config.yaml
vocab_size: 32000
norm_eps: 1e-06
qk_norm: false
init_std_up: 0.0203
init_std_down: 0.0048
weight_decay: 0.1
Each number is 500 + 40 x the weight over its row's rms, rounded and kept within 0 to 999. Layers, rows and columns count from 0. Numbers have three digits each. The size before them is the row's rms in percent of the matrix's.

# down: layer 3 MLP down (transposed), 2048x512, rms 0.0879, rows 1312-1411, columns 128-191
# up: layer 3 MLP up, 2048x512, rms 0.0895, rows 1313-1412, columns 128-191
down1312 095:428475459501542550459469461513458493409552469528492481546507424562486525540429497527439409462455452491497463506506472530466586501508493519472532465524543578454465504491449560527489495457471527
up1313 102:574459542506468550558519501483518530572498502562478494505503486535435462553511529520424498525474578537503403534459596477478549497502505525503538416487454471496513582510448535505568487476462533
down1313 106:413435528531519546479462451497611488525539467557556517552494512442504454491432494524516523487463489547527504485498487459524511519538554515515456496503454478514481538489433440524485473504491506
up1314 095:465447528507533508551460418474563412489532513524476520453518470484437501486618561502504471470499453542567538507500470422501500439472504542534504476497500556457513461452560529462444504569451543
down1314 098:535521444431491504477525573481477514475472457471479449536511481437577504617486570485443544501486509580462493483448457480468456477527497482456460616452534494394525450512477515587491595507552516
up1315 096:483532415546506515512507478458409547487591523502521478431455547563448530546493501543554535509484489448503401484510464522499489483549565620560518474513478525445499462394466480477522518577512529
down1315 100:526519447566483473484557540459550480497552532479478486461583496493519501548482535477460442483545468477480528447396495456522454531530540540484527518496500514517480518433479525466509468435474511
up1316 093:522397530481485460504512550573425428485414492458482478518498525554478484519499531462491499539550477516498466422482517549501447511445541541517489415506518504499506414549559510450476560439540457
down1316 092:451495472542506514465567453435489498528551429500468529493563457482493436534534439524460579538574451490393490537510481449556437526501534458462469498517458458535529504495529464555530500512514494
up1317 088:609565510502529487490502513467516538473476515532503510439542464439493551491470485510560561577449542434496496493500409567522467527508502538407525527524535515445567548523548434496528523503529515
down1317 097:543490496432431536451493528616484517482444413540429517491410437571485588498502518485462505573486495556486470530488550464503571509522503499536510446477524496553557449513497477495541510512527499
up1318 101:440479591440541548542494506465592532620497492580547510424529430467547453452475504465537510467442491594483528522543566493499420534561540532532482484489524470526489549499597545454542515463507436
down1318 089:492465468423459472557509470459496518494630432471464580519578462456568520501450437504472467519458554472549489516512497518536515490516447505566466536509534519492580521541506454552463485463554517
up1319 107:443438457516499460434597501535499467462499498458451583501479508509470406552493459479420477425525507454454465505535487540430495547450467496549489544512535526468486508593512486553482533505475526
down1319 105:483513469570496562487536552605447515450461511536500526479465422474494476413468437609533484458431437490490474480506427419493542454519487472485536542380513516553534518482468532490463414515511458
up1320 100:542503571547555485513411507451552479510438504458513438527459489512472519505511507485422467532473514520559507506450507541573521496586519479507488455509512492518534454523546496457511493428415460
down1320 099:437515410516474516493465532507529504429506512455511611506517457492482459479562547444547502554430477525468491460516484455572439541510485526510468428586471514498453536521416541496475517488454532
up1321 096:520565539533491576527461543510510440471409503529447489590495524439553466468524463416474458474544462531541530514478522497477500546411491472570465451497482469537475501487479559471465454429478514
down1321 092:572486501496483518542530490491551523507492498463457520473445505529521529572540456534499430486511459490493545514470538405454531506529467512501509500463518436543501527552565543610513408506480489
up1322 103:563514411533476494528531506470519537395535534453516465501551481504491468493483573455483549554549375531538520427450514465467513595451475532450512461464536508507472514488502508505483531518503530
down1322 105:377468484452580456527471480511460495565486503415542522537485500500474517508523504472452479488494535396500465552472492450565530472417447550542543536540459512477508509539480578488515415490532434
up1323 085:576523519529516430535539471598473453457492498510604492420469572427459603512498520535519462406445548448535528457470526534557480525489464486492421468505465463522475489505456471515403491537475504
down1323 100:472455573480443457482495568478554519387553480528453522584545533502556468469471506500493545501485498537470429428521506528431479427486519484522450473534440460444490445532563514528405482442475490
up1324 105:526467553463514484508473542504492517544580479516487509513519526504512481446503519452496535458483521430564516467413518497539513496494464496563528450437537510562549507512511486573485484526539507
down1324 105:399484489423553585464521564572482529528469509545484519490496449486538489467546515479496477494578495513572451455518465495523492482494482452429462463503479600496515488543525471432533489494469522
up1325 094:481534493504520436456526507455532489475470592500574464540525551616511541570488534469472583550502529395591499493496518454560548549457439469485469489534491504482522494494516502503519516495512574
down1325 111:549511429496430552494460526521503544521535509530492476496533504577478462530520585482482529453518494487585526544493449501504511533504492547527533486538475480509479478497543512508532460474487528
up1326 090:548446534486510524491406545493545500526472462532411502536550500516504459523479500496491482445514548489523538509489486537428509482464529505525514466510499500501483541486497450494449506520487445
down1326 097:557467518505519499544490430527447520478456489565519542484442447511460443507511472476514482481431440554542477502479553547506494404579478517490558562517568585574557467547466479499480537449516525
up1327 094:584563457492527554535472475504539523492475460515440460489490545549506435472481535433492491547481485480501481489578495482446523489498480473536451533554503492463488467503468479538481512479584530
down1327 095:518541493494530556523523472512482467526484548529554653428435471588467498562544443522553517439511488453517549509573534538500456461528496462472542542455499487506474482497496494476511586417570467
up1328 104:536427526415512496518520555475516425503509448546539553519524490435510435470557512432440458491494544483468508529535594566572497494450548499512459463521465421497527581496503510502521576547482489
down1328 106:502550498463505526517514495496504585544469529542505476497555517434460543512465475543469561440521474546497477483529519405511550526535486507528498462452487533444501538391401449526488501491512475
up1329 090:505458481534511428507545518430542498444465505505647448575505540449587560431470482509492481501592488511369513522525563518481466499455550489489536497465559476484540505456533508453541442440456515
down1329 110:553528419520474498487530526509493519462469538505555500522457537532472458441398488539539447497480540485450526524492473572464504515552478450570523586564446529467558527533480485550507503440540507
up1330 090:509467546475547556512516524462575503452460489563468448458407483500556529492520441465518512542543425524466504489432542563464484503445537489500462435545449500521462497476445478469507531549537512
down1330 093:551508494509510453485529554476425539529438434473497512480449529534513537396482557548404456529509579508534572467464465391526475479448514606558468404512511491502487509506494427518552475398449392
up1331 110:516528496513543432471466471533515486530491433519534461588356518475480519494477520494502450513422467489443508480533504514454516511465623529540499503466488504515519537428492525447509499407501512
down1331 091:562513483503487573529559471470485432593556432520497511521467505555524428480483502463587430476463474553463492569488486403544514467530515539514506514500563487471493482438515450470524541490506453
up1332 096:512498487524524514530504483465438597496521499430501446573463499573440540619459530495479528484450480484445532484549585512548533486530506492531466479523436528503552467494423473419486561530455454
down1332 096:447557524451502483504525503539579500552465521515452513415506495496551461474553465468522517497454482536533473489495497502500533433453537525493578508459535451552454480486511525571481429502486578
up1333 099:452498500457559466420499497486568530451475534533574501548531473556567541459454491518450526511522503589446514516505421496485488452459451499469459538579484419439505483488444589489531484559556498
down1333 099:490426537489569563548450549508530498506563493525506479524447449482476506457539497562580500499423497495550450469534492435504436523512449499426477459477544613483490455458514562526579489444537492
up1334 101:486461465516456497443549526502487532579539444546462485472464464550509501549499529459468522457452447509479552449437500497385527436471463474521528508537467443456561527551483546485531469481430533
down1334 096:461400501546437558501555469506475523546448496469512539570512496495442507551456480469576505491508498477519506497585574534534498494560499459510591474510610428535535501446521550495451510525510503
up1335 083:517516527496549524559494518499517528501511503485462502444514534473510513437494510493483530474533534514507515579502532508445504488515553462525515577487459425595507517500579488533494534508561543
down1335 098:540526478509546453471502503474448489463500476578506476555474466506448574463563529465540440460466515541462516451562521487535506486424515424475433531494555511531465527480440487508531465502541483
up1336 091:495509510504556474427547458518443526475516475466450512443467506459489539524553529510524453526556556521521488513501445391507517550484509447599524532440431573475531481487510493485495507496453548
down1336 093:508522539479410488508526513501526512425496550472434509441462461531530474512479453506538522470455540523424465510472443483534470490457545495450565486568459499575491475439451520461473489498444521
up1337 094:525550428533492517476517516544530493518457453584417495532502500566498529499516456442519487470522570475534443507502480535484523470528458489453463449510528528513526492451508443476489473517513491
down1337 099:455496510420606464535478484442504462473530524540536491477517559464543493497506544436530433454458402554520514434482510573491520512539523500481582456489486482469558482536531529451502507525454569
up1338 099:478527492495513553521515506509464547502450482528498488496519464466487489475516470566570486494480550536527489466606491527533517515512477443489497568452504483542451476456475502603497494454531506
down1338 096:493420457516476479418586488566497503604523552516437500518391455494452539521516517532401452477488521478556461487479445464505592474545445507555463477500567548502496523518523523447481514469416511
up1339 104:494551472504459506452511504484458500503469512507388499503504484441488411445584511552561527497586517413485497432428506456522452546450477553463534485449536445520546519508524540570475467494546501
down1339 093:455496508504490511501452509519534510528534528430548522532512586458493537495564521436434529474534444502491502494548554581530555495506438461484456465575460500496510557500484517496547494528467567
up1340 107:581519479485521489488508543482548544440535458525505474532559504485550559545527480446551521493513574485521479504510505494561567482527487520482524508493454544571490452503471482467473573497551532
down1340 109:500460458499438473417495504556500487477503518435502485512516490505469475511536518477447496492550480469448548506535503515497504453459576470502478447465496469490472438511557508435481477423498501
up1341 094:453520596470472454502571480456517480494462519505463589467489519527554475458511539522516527452493490486429518510452439502508549488487465456486585571568516545511441456479515487541575515464467507
down1341 092:470483501509526526505551481548468495547529546468474474466562519444532434495555514502556483512472551578518484466471552496574493475519493384450537491512507476451427534477540444580491471509526520
up1342 091:450418564493475461433546411568452515479464475547468494554515510500473568544454478490495485567436459539496513516542485474454500508533513509462590475551509495506510453529538493489517556483522534
down1342 089:463530442504494510530497552505510548448466514467492524431474542511502547523497459488436473470515516478474539510511501468546453459527473425552429438519554490523529510463531531526570480519464437
up1343 106:467410419462477507556523525641453479442538521461512507549537471442556497479496490492556517473543479456485467498550484529524528484520502526521471516481544449469474496525447469475512511532510531
down1343 100:484516428513548590515500505447522537460479532432467495476485478545519493501602462533418502538410522461573462450590517504462458505489510448408523476499517505567561454493502542534558487475462560
up1344 093:500495518478478618525439510469432573478544565609435443504454527539473538418456549475546493505479504533502435483484490537482561524455529415604515534475514435497407453468536550554476455526528482
down1344 089:538475492509518435493532466550574478570501481399563571497520497416464500477468511425474443495523546494492483479472585413528507512390479502539499413460463478558403534480544476540592488534501463
up1345 084:522417535451527496520516541506445479423443519545481456406533606453499481476513511493455485535554522452562504539495538448569566567507443573460517479528491429500495444504447556498490523501576534
down1345 096:554536522462466470506473553507530518521574500447478499458488521500540436515526539529459515469519489526487488573542504462518504477550534489464476384500450540450507508495538482500526458453468500
up1346 089:469493496448491488494462424547511600528528534486538489520536479515508522425547541498529480454503482566473479437504507496416456460511556487491580506554442423477579460518425414527532464509482394
down1346 094:572487502579554453479577462519484492469511563495464504459470469464420466497553465438517529582476470512487538420514467552519540453570424533523547516561557517492481481508561511541509591549519470
up1347 118:478508527448548417485460528456501488489485501474485499515492509452552460516475526490531501463492505505598488574497488515527523410493486521509559511475488485501462579480536484522547528514473532
down1347 121:523548514495523545484547551466542533518526479618476513505503504542514465617509480527431523522503511490635437488457459566466606475556514475490490520474555535510507444501502548460426459466520489
up1348 099:384524461487502490422525472474475538497601497541529480487443507487527436502462582478572497393507515504447509527493511461473552511523513479473461534502435498578544480486539460512520413605468603
down1348 106:458489530502510547534480485527468540561444460519575502461510542569527463475539485496484482524503564506586489486420469602447502495562513522487464464476569525534555508481524495543480400553546443
up1349 096:403475468496470483429544494508452370544464495437496523519456473463558505486498486507473514490495459424457568499477491539577431464547506508515531475526417477464540503445493505534524449535492468
down1349 110:535530490551421525450517499451550533522532456486535483437514531423459502493504435472477411485531547459458470456483527524517534520480568439548504499516499482409514474511511475436442369516575574
up1350 090:541476481556473455459565503513454558488543475584525458525568534613480485492571499516514537473425492484485479544527444406512501551452484446499475543485463498423501528601485533545569471497475513
down1350 108:510451475495449492521482528531488486530506478454498491528471493475513472526476570504553552502577442495536435561534536444491546476529543501526556448463471580467547500528513431494459438474491473
up1351 100:493497557534453474473596423478459510524506496511509524438524491584495522452437536553538544465461537479510475515483463519490505475484532503550460423495573487465471465528532532461530555498552492
down1351 109:556508473451538541561488440482515525519408528558444503518475532403515518483570551540438459486464451460488543501443535467484495464513517502520512498456525500569470472471425501497476497480473534
up1352 094:539516457449557434509482463471469494553515426522534477506403556483463512473508522516505522527491578504467468528498534477516486507566505500512394504513487525458470475486490440497556455515399557
down1352 102:495491480493498579487478506477448528473502519474493568505541534422445547529479502554499468526544522517437503563464498508477476450488528532457476508522464512456510495433475500554482497486579515
up1353 098:522512566429520498507529445504469504531457504583508535423482447504495491496478494600522487542530522492513424493499470478517478551428476529477515473511481530441507550498530498564504505478494469
down1353 094:531558478473478504503527582574434467494496525458487493533469457500457500430517521483394489489495555565502488477464488557417503474459548516560498477503530524503477494512495501541450604534497547
up1354 111:498511469482491514507494427489564481466465564513472439453496490565483502558480532559512492612497571464544539542457516468459452510487508545457442530471454501497527513488488563451541466469473528
down1354 096:504471513531606521477517463541514506519448480472582510456533433460541583492474499486500509460473409456509512516522490479471524507551445465508570477489576532540511503525436463562501445486439493
up1355 106:558485461458468498493552541480452501485527463455524497521453505488486429481475500543507500486460521477460567467505529459533522524522445491457514466546524504516554587544479462564472476526545519
down1355 098:478500527533543477496427494545529472567504523510551516554507532467497506586481457489477512424495543562463509469554563520459511580511475533498499529490507494457453446506493480414507547517473488
up1356 087:458463499565473589471480547466534486479537499419489542504526464537458494490452527430554449490529476536527518465462614593509473428530578426522496525479491472514540540463508500449469543508485541
down1356 099:467444503514476526569570519465522382459513536451559525485534490536484507480464498554538460449502445488486535452547485481495518519443534501515583534517463552527491476544481498549551469577541483
up1357 098:482452498507522490463491463524511519520489446528537456462458487484525560484427484543515512466475546531526497503523430497505495492506515499528566404540494519479457468447498515552586518508569499
down1357 089:510540405483507472559543575533478468524512533565450497539449437502496430484519512493560467511451547485494471456512527481481444487537587504509550523530573404541447533541519489472485472490480471
up1358 105:560493537589396511464467433505538456459509507497480526466550438578501530594483499527508495499479609580487501493466470474559531468473500469485550580439538487516538461439485499529514458481443478
down1358 095:523433522465524476530481494529535478561434441504473530471456495493470449493538487484536463399464512516529484494495490515485507526522442497470464494528434477507475497508531462427539580466523519
up1359 100:568563511479407483507486487514469480437540540507513456430559465445573451464553411536472568495514583496421558517514438484475484487524502511488546480444549540517542535471471489524445494469493509
down1359 109:482466522489481453495561419566467451512468425495486564520515515514491517459559446574521427523469484472481440519494534543489441483480469556435490490562493488543566455473519492518489415422494503
up1360 129:496499509526452500477504425488561476445480516557409408548518454553471539490551429503537468452517504477541443481478485503541502459481482467488448486478518519481521466517525497549499461463437476
down1360 114:484493471535504483517471521529513553611558544469513544465532499460517493501518508508521502507488476494409526565428557566496500538445430540514525489470511461494510459525527508459431487499511566
up1361 099:561478446509510443529515551475524514536526482533456464522461540556512519534522463506494500499468563546469569509484556471483458484519488427426457593523591553483455494513527565485582528433542503
down1361 100:437522508561510493485536495475465479575497476504471493555486531536502499551384491502426514519529481414489494474583530465524464456468475575444511529536522536541446542545500530499475483581472526
up1362 096:533535440601577457517579438506550480546503530472494499478493532497530439492468488457514512508469486476402530482549514579404454467492548509443509626482498459464532501433528529547447468536456494
down1362 100:532448503521495525502533505480441450516499476496520504461467467497497482508500526490459440544421476464559458480474539505504536521446526565466515532562511531454471491541541490465566399450538491
up1363 086:540526534497542586540418482463499525505433434446493502487454522454470576515373492506477428533467550444427535493479512505553495457503461545487480493452449510470481453541466566546481475497495393
down1363 096:539449430434603434532530513432495488441528502551486475467501425461558489449461567432420496558443496505481551502551467539484413481523503479481427529510541478496481472543519528524466514489473429
up1364 102:454499511525576472457460496533463491489454529441573506433498449534456524496516469591434468456488495524516518534454490508468520505538472456462470446502495505512506483502478456508435563465469549
down1364 106:534469496527485523579508513474516522435485439492496531527521476554430437546527496449588543549432430538536371482447552531532544513459523485542535575466555552522481497468512559516411503503530561
up1365 092:553546500485510471435483478513480542450476418497433503441523542585456451491499543498519504486499571526490523511479498560512557458512445571552494493493513478483514459486507553448464523517523516
down1365 105:496509525505510420491484430537494476448539526537503508505506492517491445471513472544502453513525586516525484434505464448530473484412479513487587496466432531520508474435582493502418542521520491
up1366 097:499485497537480493452499447460430462450549404485533405492500472433503450523542376439485530499471573523409544528531486469514496447490486488474489463492512549505507478487454491485515520527520462
down1366 111:442541493530511455528497468553452435517425471515572504530469535446559506563437500548498496501434527442469526515465460507474438487501421454411514463518526563485509469564492506466478503465491539
up1367 105:544490453508465472450499495564557483442536491486450454538507518538527480586525497517521508573542467463465436538527430484491473476536531531461502504487578507542481576495488516507427460566442438
down1367 110:515473508474461439456489424472463508438486463448518483532527574477443502494458569454512497462515470536460482568536543506477533500501562524435501495581435489553521411495515474488470550464359510
up1368 102:504474494546505508480460488505390446432434531487516596499457455506486581496504483548517487544444533535469480526500506566555479571476536503458490485479496455473523507442432519555517555444471594
down1368 103:475436538468533521558451497477480524445583506517405533425550505513524560520483505453477516519505444524519510508484485519498547463455495494460456499486551468458528515496448514474501543492426555
up1369 098:542495465527533477464499515409506475493583426557525515527501485468443506564491518497534556458484488412465557526529517548494532493493446456483447575490492534470558548526526554507517518481516532
down1369 104:574573505603525488535499488493535545476485535571512574567533472542553482498502562432508468491500532498552459494456502517505504475536521518509514467548484553610463488538490528419490475524449507
up1370 104:575489550569470443475514527496466463540531570485514551511482472475495491469513579546478589445492513465527461427423517487461498574423491488460496479491472555475507488475517433512492537481518478
down1370 100:474477575545520465499497483466484535480433519548491454583436471522513516497459445414535483472496531473498453497496501537500457499579521515485480491449502482501565448528453536481573554526556483
up1371 100:508503498559517529535457535455505589537522459465487605477413436446478422447447473543582442520564494519493540484473463464532529493541506469435497453468549492440506547536575502558594500376468495
down1371 092:514530534652538516487530458546525478524480466531492496496499489467458556564514503482380514465498519508467541520542481546504480510545536494519493561507468428501486522465522470467471530514533489
up1372 088:531511535520550564521498500494465535472501490468488544545440558582528552465471540484519516496456545534572490500560555503496517557503494455503516454545436516519561569483412501514442553497558503
down1372 100:523543475509582523554521526515459470487470492484488530459470465585473527585472473478492520483495494441498543554476492574519545535486500577469436477476488518497522532516520412400550512503461436
up1373 085:498494507559480535492461505499488566546534499473394452506465577531535477428541456474531541560495392484521498611539520459556427502603481498558541509462450423519464509463547469542454495506448539
down1373 094:519545502531369528473532471542507476525521481510463501504411449544548502495498505492533476499475556485482526527447447516501484520478518528503512539487544474553492556574557500457526531502562472
up1374 099:497499534519441512492496503502499476548467455405437496540551553503480509509473519480437543521490586494530503551569566512542536511508529479556501495429465504564519511510513559506513575543437564
down1374 099:547472541512500507485531544513593507479498464540453501431483512460520466408539450433543482571484492513477507493497476497477587520485483542524483562504496525541433533483463506511475422472473550
up1375 098:586554431475498531471456497577490496488515527506573472565510504472389493448417460527566485549482504488541510468532538484498484532457473500475483533434458519471535513491492463558492459476424561
down1375 096:476516434472456462470531497505458486495598536496514505505568475546568533539508494456506453544452511506448467509531510472576564404561457527508519493475506516520469420488453510503490493489465518
up1376 096:511498478524501494529464490522559518442555533449475500510477594488572433463434537537477537605441492469561505558442430490437489602527509559429452440483513553454507537500518514509436497530498461
down1376 091:503440536475458446430501550445500444537531494510618526519533514548490511495556523496569497406520506522475492438521469514509530463456526502514515467536517480476463510497439505486527519462500524
up1377 099:486500442443537511453516537536474461512588529507495522516460480497517459510527484463495551544512493507572523470460510514451478527568465490469474534559476478505461531463523545491496447570529536
down1377 099:509516533555486482516552525518472461525540484452442542525435502399466440485540497511499525574482487489442436562430498546465483492444609477523447548539564582521500517442457446479461548461536488
up1378 100:568468519522516522495528552445537565528429582438467511510497465475531550446584482484482537581514411507472511491529493522514408525531526497478502495520552458442511457472437510521480544508433524
down1378 091:468472491430465520523509490466452486549517445496499477479606566502551568537497526508482503484504546563554523487430483443540455516490451467507559524502499483541488522481587472537515396489450461
up1379 098:427478572502500539527453511484521584444466552470519477561562574464485531467441543401500555523515516552513474458551545489519517501403530440492514520490499429518537469585505491552518457512545510
down1379 093:520471464469479506497510487485438431538498519467405524514456448474556468476565525487474492511532461533580501451468462470545502522511458525521502491455572611532499558451561522450540496532484521
up1380 089:507506483546436521502528450475481546496500497493544535536506558471512478471491566558515481433491455497539447428487492528435527413538484492506547493476573453463535399547430490522515494577499465
down1380 095:478495514528542412416477436478496467483467521423478469500499487468537478512498484485490590447443448494413523471540524524511495491475528480419495471516568515500424485501485466409545511531510567
up1381 095:432493490524471496478593502514414495482508533489439543488448467432464436455472491508525513520474483420482500515489434533498458480565526477540492585562506539550505490559494512543502476519567512
down1381 095:524516441512498492472421570497486453527494540498490503581494514514539552540543439495524475531493524488507513498520519459480438490448494536529557489498542475446436590460528495508539493470515521
up1382 096:569505521477538527430445453436503505487497510550478515500567538541517528505536548538561457535474518457457476481532557452564517483545453548426500553488464461442477494552492596513437537532489525
down1382 089:548587452492447514544423580430542488545550447475516428443521522538485472509417438492435476444470468458494542562545502472528496510459522505488531458441530522505564494465605493524490465510528496
up1383 105:490460505463521433473579505496550533446536535508423468506457497482547493498531520549537497520514448474481450515548530539472550550545443581470535503575524511576569501548413502482495541522597514
down1383 100:478492467456539573496494479489494531477505535446504520444464492443498532476500432509507463559511496464552549533499492512491511506553545609521431422534519521457481402546537523453440474534502540
up1384 090:551464443536521496499488422438428504455413483565418519497519552506480483449487533493404559502494486494570490495503504499486579554467466451498511514532485478473514470447453469542515531472533547
down1384 091:455529485481457529488502485534502474496471524554562563433535539509549501534446562490512478527561453430529445519530514509526511538518456469531519510510537479547510446555442493524604489594594495
up1385 095:473530551560421461535451497543443518457503444493441513526478462506499494510382463431540529440539496512454454447543455519515486523513504541512513515517540472468453470464467521500509459505463480
down1385 089:486460504451463533475498500468498472516489534465508507534516429481507419517542526545454531460525530539534490527525534404456486455493480451467494488408451541512496537527408480516528471466482471
up1386 117:485451514536454461480444425497520486478432504565477416512440508504436467512426511576486511492529518613465431490501447529522535463533532450497429544464484489515483486588442497527534583583459460
down1386 107:498564549530529525471466430535481488525456534446486537448596533432432515491507434517487514495503525500496432490503482493422539471481478434508527525547529524485476515512448503558545481480520511
up1387 116:491448529493488508577470522500523482538448516473406535476487457547468498499412521469501528538494477461528484537494427514467508510518452540506499447468518506496451571449485550504471487428528554
down1387 095:524496457463421492479510473494462501582473563517492509493445457466513525471461497482530512486499509543502565499465484484546540521472507458422502479494502512501532419403532469531550475538495501
up1388 109:522495537555496488451493551461424477479535493461506525539510597510486501496425519541492592500475517558541451506485539497520478478561452484522488541515576521546484468449451467475496505516597595
down1388 108:500499500516465535449415446510484492447518489507474473440568487517490482418525490441545470575479406518500560533480463475513413520452515478480495435542549449492434459499531403472436461480533488
up1389 108:491540448464544526503536513449531546564503480497543433487503452526435429437563473543521476477625458518512599447456496520576521526553539555512523479504439480597619508543450483508487474513531520
down1389 109:478539520386476441481499522505616518507490493491485513475531484479511574489487470533437470471483534577450449484513520511481517442446490487489433527495531486464455524458466523476522484544568535
up1390 097:520466561534535453519494541565507485519514436512553502541506511481457528387464492507522488460578480573568512535524392524524515507477468501485516512459511493533476419452494466463506542469464526
down1390 099:438504499479409531455454533467488489444490496530452573533542509486495486488532423516539506554484533467526492477541541428506482470434457520531520483606428492470565491493525450461515453546498539
up1391 097:541539457518443478444513514509496530511523461502495441523410543541472556505501493485504489434465462406522540509489583431480416568509553456513481535489537495414471472516484492457548462457563486
down1391 099:513442486471496448537476399516570545494508461554509510478467470543511524363523485515490479486495486485461556517504507507517425479557436489543485482557429495509550503506473512436521487496454475
up1392 095:465420490546519439543539477512481563441530495458478534487486519568414490585431485542542471437483452477568491440556495497570510483522504485520550478526460522519442434461475482440527483416466454
down1392 109:533472534523498511522466499501480501484515531552440496500528561453565581494483498533471478548563501520528470553444470442501458571551558523498479448537419441503564480545493547465520511555558562
up1393 095:534534451491477548505516488508517547423481526520499463541501498497512448550468534530514534529538486488440464487548543515442533474466541574483485463534475479499456445452546515536468462464489480
down1393 096:497522517445462467522495555576436526529473460479512500459451482501508505428525511546522428532484467603582478557444499478470540513528556549570575574535531506513585549487506525451540542453513421
up1394 104:541512509532480502533548532501497530545527484487486501515520502482523497483511519503518435476582488484512505515556462500455448481562441475470525561518562508442460426527506498513517529472505476
down1394 106:499422477441526461500457538460554541519529536498520532504533516534542500484550477534518443556510469547502502435527446567436533444467452474514433434509459496396463534565462485471518525513498519
up1395 092:446538493518485465533498449485518490602506463384510501423495504491459496468452495476415463512513471541543426564497425520493551507508444533532473528589502541486464547491521609478505547430536405
down1395 098:488499515510481512470526535483446538490573459456512516443564473497509580507494542541513460545482497501478496447467533484525491484491472422557505468549526453480444504474409502508521491388467625
up1396 096:541496507468509535494511466526447526507527538466523533477549523501467526516512498437468551511501566500494490436457523497469454465449456468512511512541469569508541547457601464495517464484526476
down1396 092:499477450525515522519467491470447496500478493532481587537455501466517498546556491474518468539552478476536448524480431493519527535504431502532504513506564472561511505567445513427568494459498468
up1397 099:456502520498463511478450562529548527444490459454524472533521456514496526463490574468498471548549519547495508535461514521468524492522509459508414527539442393477425464529507483510530468482460480
down1397 102:533502417541528510457463527463538517544486462518485453449491490476495494540546470523464442485464556462520523463480424474550559490564485479402404496493553573487507476427506479470485489422465502
up1398 108:554502532507521455517487499586517533518476448523446514531548442435451494521523522456443529505479484486482549479458497450474462484450502500391538465469561550563466427548514627503590473467500471
down1398 102:421556497467459517556482531475505470499562545528516471533515594500439483495504543450531490516497470520509492571507486542493507505529484515526485535580474465461530517502533513537455496515442470
up1399 096:507461448465501549486436496547489471497575509527520546459494500537476426482478519552475474418494488510388479492481485558438522485442492535440563562466441541461555537511460519476495468504428566
down1399 099:479435553521502551578439591507544458542460480409563470484529512522493569535486472491486551558503515479505553516463512526568514502464503499480472394488512488528526494536544508573506482489524491
up1400 095:434523488538466518504446487505510556509490527496502494573607534483527456531461554568451504518556490524480470579490524505472514505514450457550430533477560473525418438541476576470514578438540460
down1400 099:443556479456475511573501573469474434429397494368484462470517497459469427484483519504507522492535469535530472486502536469598439523507479527461488491489539536525496545416498532492521482490481519
up1401 102:521511446563504500490504507469439494372523531502456478489496517524539519482502500464518475488529448501513482495479483601492460469473501472492522489458494497508487513530510487504535464477542528
down1401 098:494487474425521476514604532501471525541512545535494541518449526525486509468521474471494511440515548461544510516534521469507477471482617533506464376520483420438506482505481419511466487498494481
up1402 101:496525533537486481438442480500589510512564517471533481525546506525551523441484571497542415546468502484454462595494565516519511470516502517511540533524469494429439529443571495532445473441536592
down1402 100:465475534479522479496500501442472494434521567524524460505502530464517475541497495443505533494522532469595529471469545493510500469567483487507512483511542567453599544486501453517552547474453523
up1403 084:568445512488446525475431547456526569450484511494556469557441476488481577460507476421481537516519545439485493518495521538520530432502476507463523563542546494462564466478482513527540540443524482
down1403 101:519474479562485473444442442491581459492473407621529440480502397592574525503528437519510550435444509455550450465540528489425526495466565459434521480497474537472521489463450430568444512483534494
up1404 093:468509458519501484411503443536596469516457561483528457466484489432545441527589518449485529447462488537547532546472473510535495501456496455526495479567504486507469533487561523557472507493469539
down1404 096:464500546574554497573519540476510474535497515449571569476496517542487501567379485574555426502513498509431510474532510516551479501554448550513558447516501472519539503524406522488465443563546520
up1405 098:508506563490463486499465475533459544503470532400559519532491444484536519528472485515512485596536472530375511492477477500513478502478474486511523501502576541529462512521502478494523574471471469
down1405 108:446433499560473472567580529541534434497437456512435486419575482499493495510527517458480475437514463565534478504529449492514514472461447470426531513402436496579564450519557605483494497422424479
up1406 098:469431539368475493472570522524508515502492557511462506477457552499474530498502524492425535433501472436527455480500496499545520400525494475439418451567567479528525550535521510514466471480503509
down1406 102:480506532463492533474523442571549483506581534529435480468432517505435519489433534479476521437500553494511559502452542486483511544513510544454480516536482461556481518461452500523537435460482525
up1407 090:495556508445489484591531540498496468562474488543472479577527539483521573431494437497492502462507541437552529584496515513468424433474552465491503468527509509457456489574549474506560438506495457
down1407 098:517516518459506498486573539472447454472503487547430460546569476539563551535456501462547558521535451512540443545503473497438467513530489521574588487508482465529496580515417458467505540519448413
up1408 106:489498525467527580478442496469502577483512518490501514439524549490467547486448523528498496509526489446454496522485503517418519515509487433501457551495508566506501506424584510551491548543389533
down1408 094:475476480468552432513491543478473420504507473514571565490569493513552520502487470430456566518570509480477496423565480542476488501529515578496450508450458474423511430534430509496543439530506479
up1409 098:580500452537552515454512489525500560529441502422515455524535468508438476522524562518462465561495495474448523490561489496527483517463538455542523527526541545444462434510516486576477500465576479
down1409 084:449470549495485521513513504477472444439501455525497527465533491511482542504541507467496514479458500483487495563500464481515479472497569450455475486484510536583538526460394399508519497534450478
up1410 103:491487467507490447503495445534488429469603372468472413445540489503467525420565472487505454511525526504524510595520452491472495511472558522485493473504433512495490513529503516594494482517535437
down1410 105:488425520493444492448561483524505430525503479483482593576535547496527469489522528442510509537438540579496497526522578493479536551514470502535543547637493520564526518494526506543486529544423570
up1411 098:465549577446460415505583546484591519416572507533492537455457425496528498517480443515515469494541524519509513505539508494525488502483494607539494490512426558502482510563538464505502464452571505
down1411 096:422392552465541474472439479497365465472490437502504427488559544503525462479473510468461505487519481504502521481454440504509485466509551470505549461507531513463507457459540546463519475568490537
up1412 103:527505465539492474499536523404419606431520447535487463482449502525495520469514554469528544529515550477486524496462484491445540453461511445410547444497500534518563449526504559543553500464511488